Weights of a small transformer language model.
Size: 10 layers, width 320, MLP 832 ReGLU.
Architecture: RMSNorm before each block, rotary positions, biases, tied embeddings, normalized queries and keys, capped logits.
Each number is 128 + 24 x the weight over the matrix's rms, rounded and kept within 0 to 255. Layers, rows and columns count from 0.

# layer 2 MLP up, 832x320, rms 0.0396, rows 62-75, columns 160-239
[[135  96 172 106 109 126 104  88  97 120 112 131 159 171  66 147 120  97 134 110 138 144 120 124 100  99 126 169 123 164 117 119 132 125 140 106 157 151  99 145 137 126 132 113 121 158 141 147 131 147 139 109 145 139 131 154 152 166  94 121  95 137 116 113 124 126 116 165  78 137 140 111 131 132  88 115 126 134 137 103]
 [117 111  95 109 121 124 171 147 126 161 138 148 119 148 117 133 154 114 134 124 164 120 116 117 114 115 117 142 128  98 109 124 176 132 131 119 111 115  94 137 141 106 127 121 130 111 115 114 117 131 152 139 134 125 146 161 118 159 106  97 132 156 113  60 142 124  75 132 106 142  69 132 104 123 127 117 121 195 147  82]
 [111 120 123 159  76 127 159 114 154 123 148 164 108 106 144  95 131 148 129 118 119 111 101 172  85 155 104 124 114  93 127 135 114  98 107 114 106 167 119 114 161 124 160 141 128 114 138 115 134 161 140 136  89  61 145 126 191 177 148 122 106 186  82 100 131 143 149 156 114 106 121 152 144 138 171 100 145 140 133 100]
 [113 117  94 158 147 118 114 116 160 125 126  97 125  91 180 160 125 146 135 106 148 110 131 114 137 129 118 143 125  95 134  85  90  99 132 121 120  99 121 142 131 140 137 146 136  87 109 143 147 120 159 136 111 127 149 151 113 143 160 104 129  88 131 127 122 126 127 115 133 135 145 127 108 148 132 104 132 111 107  91]
 [111 113 124 118 162 148  73  93 129 136 132 116 107  78 127  99  79 165 143  93  84 108 105 146 150 111 137 120 137 155 114 143 123 134 105 175 136  95 146 146 134 194 141 156 108 110 112  84 138  92 160 145 177  90  93 111 129 135 122 157 134 110  83 157 109 123 161 119 114 159  80 146 118 170 112 150 108 105 148 134]
 [118 157 118 139  73  98 121 134  52 143 117 112  96 115 124  77 113 134 138 119 140 107 104 102 162 149 134 135 134 173 113 104 142 190 102 108 156 169  97 166 100 173  92 133 141  97 161 109 112  75 120 139 116 144 110 142 143 210 114 138 147 149 100 148 134 132 181 147 166  92 123 167  99 100 147 170 140 149 132 105]
 [141 134 140 106 142 142 121 110 126 106 152 155 124 148 123 140 130 142 104 167 115 148 110 101 110 107 124 128 127  80 105 128  85 132 138  90  85  92 131 138 162 119 160  85 119 149 147 124 128 191 160 153 110 106 149 154 140 143 155 106 112 150 120 120 114 109 125 147 115 125 116 138 138 150 134 108 191 130 118 132]
 [109 140 121 123 127 134 113 107 133 129 153 141  90 147 147 169 110 147 139 123 144 144 115 152 139 115 118 156 101 155 127 127 105 140  87 108  87 115 106 130 107 133 112 139 121  73 136 104 147 173 104  97 182 133 118 111 170  99 110 196 118 115 107 119 135 167 109 108 105 103 119 119 176 139 120 130 113 117  98 110]
 [ 89 137 131 139 137 142 122 137 158  74  94 132 122 112 115 119 110 148 170 127 141 143 110 123 129 102 150 123 151 101 124 122 115  97 125 126 126 179 101 105 127 112 117 107  93 126 140 102 102 152 118  75 139 104 132 111 121 136 155 138 121 131  92 160 117 133 101 113 139 174 134 159 162 130  88 198  99 111 118 130]
 [120 156  82 152 110  99 130 114  93  98 132 124 110 156 149 107 175 108 161 142  83 182 131 114 165 117 108 167 119 133 138  93 145 126  79 126 115 140 143 155 109  91 116 110 131 147 109 138 117 164  94 120 146 129  36 129 143 123 113 117 150 128  58 146 150 115  96 131 152 149 160 129 170 105 153 151 165 130 106 106]
 [132  76  76 114 149 150 171 137 118 139 108 130 167 118 169 151 173 136 136 149 133 161 171 110 159 101 130 118 144 166 106 147 125 154 158 123 123 134 152 125 135 120 149 111 137 108 108 102 120 108 133 110 110 148  85  94 144 132 131 114 169 126 137 128 151 136 148 129 144 175 130 123 121 113 130 155 167 136 125  97]
 [119 159 125 123 130 123 156 151 112 168 156 106 155 122 131 143 115 124 114 142 144 106 117 194 137 155 140 140 125 116 130 128 126 111  76 136 140 133  82 121  98  92 125 131 114 107 128 161 148 144 162 169 144  84 101 111 133 127 104 120 138 130  97 162 116 131 128 112 104  95 171 113 183 158 119 111 139  85 151 126]
 [100 109 156 149 140  96 154 164 155 120 141 148 117 182  76 140 122 127 151  91 156 155 135  93 116 148 121 109 117 164 127 142 126 185 122 110 117  86 155 142 128  91 155 119  86 145 128  98 128 157 109 117 162 131 147 168 145  88 141 163 135 134 133 131 121 179 159 132  89 205 119 207 120 122 140 120 157 132 101 171]
 [ 98 157 163 143 132 160  86 137 166 121 148 108 138  94 198 145 133 101 171 130 108 129 138 116 122 156  98 136 113 172 119 147 128 103 149 113 156  97 116 118  93 139 129  83 151 129 123 160 116 120 146 113 161 120 153 104 104 126 112 167 126 137 138 171 119 103 132 138 110 123 134 121  81 126 105 153 155 181 135 127]]
# layer 2 MLP down (transposed), 832x320, rms 0.0276, rows 62-74, columns 160-239
[[154 184 100 147 112 152 176 161 139  75 134  92 125 128 154 128 122 164 153 154 173 106 142  94 115 104  87  83 122 106 162 131 142 122 121 108  97 165 124 139 135 120  88 147 146 129 154 157 124 116 138 138  98 150 124 130  97 121 142 135 123 104 118 155 112 124  74 118 125  95 121  91 131 101 133 156 104  93 154 172]
 [143 154 128  76 121 185 159 118 123 127 131 138 112 106 162 176 151  98 134 117 138 127 132 123 179 113 135 114 135 120 130 138 140 162 113 134 123  96 161 152  83  95 136 102 122 136 115 140 159 131 159 111 167 137 149 137 138  98 115 108 149  83 173 126 104 156 115 186  78  71 100  76 162 178 126  97  87 147 123 113]
 [162 148 113 112  98 102 139 120 171 134 169 106 186 106 129 173 128 165 141 125 105 109 117 105  98 100  80 138 110 126  85 151 128 140 104 143 140 148 113 123 114 119 122 133 143  89  97 147 122  97 103 144 108 136 140 128 121  98 146 127 130 112 128 143 150 126 137 128  95 118 111 147 134 124 140  84 122 136 123 113]
 [136 130 150 136 132 129 104 151  69 122 143  87 118 135  90 105 103 132 106 117 137 107 127 146 136 103 147 160 120 124 103 136  99 101 136 122 112  93 145 148 173 168 143 139 104 147 137 130  98 162 104 191 131 118 158 159 105 135 127 120 131  81 154 147 114 164 120 153 118 142  95 127 107 137 121 107 141 164 135 122]
 [133 137 191  98 129 125 143 127  99 105 112 119 134 131 127 136 122 127 130 101 146 124 111 120  84 124 122 138  75 101 138 162 125 121 163 160 161  66  88 134 132 156 143  97 104 144 125 137 113 108 100 114 149  96 134 105 127 118 144 165 132 164  85  73 143 106  81  85 119 131 118 115 131 123 155  71 140 156 138 139]
 [121 125 141 122 132 143 133  96  87 132 113 165 116 119  95 118 132 132 150 132 146 114 181 147 146  82 174 127 128 134 166 113 168 120 115  99 110 124 170 131 129 143 116 128 188 141 152 102 162 165 119 103 121 162 114  97 118  77  64 123 128 125 115 101 147 100 162  70 139 121 132 132 127 152 157 128 119  89 138 161]
 [122 105 110  99 118 143  72 129 118 104 154 130  62 174 158  96 117 153 117 107 120 138 203 117 118  70 158 116 143 135 122 137 100 153 127 111  91 111 108 126 123 156 109 160 128 176 128 126 148  95 111 132 143 120  98 161 107 156 152 179 113 123 166 110 116 140 136 151 111 111  81 138 117 172 136 161 123 111  85 129]
 [127 116 136 141 129 132 110 138 118 141 122 137  99 132 117 120 118  89 101 126  85 124 149 100 120  90 145 127 118 115 140 130 117 159 129  89 108  83 140 136 112  65  89 138  68 152 140 158 151 122 154 140 103 133 159 143 119 113  87 120 120  87 119 144 121 127 108 138 100  94  92 156 135 119 188 130 141 118 130 129]
 [174 149 122 156  91 125 122 136 101 124 133 126 151 170 157 159 153 107 116 136 158 112 137 113 106 104 123 147 152 119 115 178 119 113 125 113 136 103 118 112 130 169  89 149 102 144 129 145  95 132 126  87 107  90 113 164 137 136 137 164 137 140 141 149 130 127 127  97 128 121 143  91 131 100 159 122 146 133 115  96]
 [144 175  78 156 135  97 142 106 116 157 125 119 127 125 123 162 133 111 160 114 137 127 148 109 121 121 167 137 119 167 142 140 106 129 129 128 159 124 110 154 161 138  87 161 118 142 126 152 102 152 126 107 194 186 112 139 146 120 117 159  87  96 144 164 119 176 103 140 112  64  93 163 125 138 144 114  98  77 122 116]
 [126  86  92  91 121 160 122 131  73 131 100 138 128 125  97 134 135 146 104 143 131 178 151 103 118 171 127 135 121  92 132  83 163 133 101 138 151 127 139 140  90 136 138 146 160 112 175  94 141 109 130 142 150 146 140 114 122 114 119 137  81 149  95 157 162 110  89  79 125 143  85 160 145 115  91 136  99 119 120 151]
 [139 130 153 139  96 119 171 160 108 118 120 116 148 116 119 138 103 123 136 128 135 140 123 126 125 161 130 160  96 129 144 133 126 122 117 134 101 130 147 100 140 101 110 134 156  95 162  94 122 144 140 152 129  98 112 107 176 144 131 141 114 103 140 178 135  95 148 121 177 137 151 106 125 121  81 125 111 121  89 100]
 [140 125 144 162 126 116 128  65  85 158  92 108 111  97  85 131 156 131 130 163 106 159 109 159 134 151 146 114 115  75 124 157  59 114 152 146 118  94  67 135 132 118 104 108 146 144 124 175 142 108 120 150 120 131 153 121 151 160 119 111 126 134 117 109 151 159 118 130 150 109 119 102 142 153 182 107 139 132 111 107]]
# layer 2 MLP gate, 832x320, rms 0.0422, rows 63-75, columns 160-239
[[ 86 135 134 119 166 103 123 170 160 122 142 121 106 164 156 136 118 128 152 120 138 129 160 116 102  95 117 140 112 110 128 133 119 126 137 136 100 122 106  78  98  97 129 141 158 135 105 106  68  97 115 126 135  99 138 152  87  78 127 122  80 140 113 139 120 150 105  74 138 108 109 101 140 124 108 125 160  90 117 123]
 [116 122 125 103 144 128  88 119 116 148 159 149  94 105 120 121 145 146 131 106 116 135 100 173 155 155 102 131 131  95 137 124 113 139 139 139  91  99 132 109 120 107 121 147 131 124 137 121 143 107  95 138 132 119 159 114 104  99 179 142  99 143 126 106 146 137 119  86 118 137 171 130 153 142 145 164 129 144 132 155]
 [120 127 142 135 135 155 141 119  94 157 104 139 147 128 158  69 107 120 134 145 115 146 110 140 122 115 131 107 121 148 114 163 171 154 168 111 134 125 116 121 140 142 127 138 173 156 177 118 139 142 116 124 162  98 159 124 155 132 121 150 133 150 128 157 152 127  93 105 121 128 119  98 146 119 113 154 165 107 124 126]
 [113 108 140 175  99 114 107  93 145  71 120 101  97 109 154 153  79 167 171  84 153 128 118 166 144 125 124 147 133 216 117 169 155 167 136 122 127 146 123 115 133 101 127 123 171 100 121 149 130 157 143 108 169 127 135 126 144  85  99 104 123 109 101 105 100 147 108 134 108 158  89 141  96 122  78 146  90 129 130 122]
 [ 81 172 109 115 171 127 164 106 109 169 118  98 159 132 113 133 148 150 124 147  99 170 138 113  98 114  92 134 110 144  91 129 121 139 108 124 127 112 161  72 148  99 125 124 116 139 145 105 199 147 135 111 174 131 163 179  84  90 122  86 148 139 122  92 156 109 151 163 132 143 128 125 163 132 124 135 112 119 125 139]
 [155 149 145 121 144 106 143 142 153 141 134 139 114 129 114  80 113 148 169 162  98 136  94 139 158 110 119 136 192 164 122 118 123 163 114 131 116 120 106 120 106  83 145 135 139 117 138  88 140 108  95  90 149 128 134 113 108  85  83 132 127  93  74 130 114 108 108 116 132  67 150  98 138 164 118 138 110 114 117 143]
 [132 110 108 120 146 117 146 139 106 121 116 147 118 104 120 141 153 155 169  65 124 136 117 101 120  91 151 130 142 127 118 170 138 106  90 144  80 123 127 135 145 117 126 124 134 108 133 108 168 146 108 126 200 129 141 148 118 108 167 111 131  95 130 142 119 117 125 158 137 126 165 110 142 129 103 106 123 121 124 143]
 [116 118  84 141 164 145 161 177 127 125  98 139 167 144 166 136 157 150  90 106 166 103 150 131 157 134 114 134 136 159  88 124 110 139 151 115 130 114 139 119 110 174 164 161 169 146 151 134 104 145 148 118 151 127 159 123 150  69 126  92 115 124 131 103 135 132 119 117 122 112 129  99 124 127 136 143 120 129  95 107]
 [122 140 125 135 140 131 137 153 141 148 162 108  90 137 145  87 117 177 133 118 128 150 122 140 167 142 128 149 160 147 131 148  77 111  94 160 171 131 128 145 149 136 159 106 120 184 147 103 120 119 146 152 168 170 203 102 114  93 128 124 117 121 127 161 134 138 125  80 149 108 126 133 141 134 137 140  86 131 158 140]
 [127 171 167  71 131 121 121 141 156  97 114  89 141 115 124 116 125 118 151 128 136 118  87 147  91 160 112 108  99 149  90 140 119  99 138  82  82 128 160 131 116 104 139 153 154 128 159 129 110 113 136 124 144  81 107 108  92 103 142 125 138 126 126 118 108 152 150 117 105 165  94 129 161 137 125 130  76 126 144 101]
 [155 119 152 102 137 129 134 201 172 153 146 134 144 115 142 129 152 152 159 122 147  97 129 145 111 124 148 101  99 115 138 117 134 116 120 143 116 116 116 140 116  80 175 159 128 163 135 141 120 135 106 122 150 132 125 129 114  93 149 135 158 128 119 123 126 129 101 141 135 130 124 131  95 149 145 111 120 120 145 180]
 [114 153 139 155 112  89 131 118  89 153 119 137 144 129 146 153 136 170 108  99 158 109 132 123 122 123 171 163 146 102 106 145 119 119 111 177 137 169 124 147 119 135 116 149  88 128 144  98  91 154 130 121 160 137 170 169 134 124 140 162 151 102 159 146 150 148 103  77 133 183 149 103 123 125 118 143 120 108 117 135]
 [ 86 119 168 112 138 116 158 136 142 132 154  98  84 103 137 147 111 114 169 172 130 100 109 124 174 143 133 169 124 135 137 129 159 149 156 101  77 123 124 150 135  97  96 126 154  90 150 167 165 106 123 113 129 148 140 143 160 121 167 118 122 151 130 136 175 131 182  95 119 114 133 118 107 131 128 119 135 102  88 127]]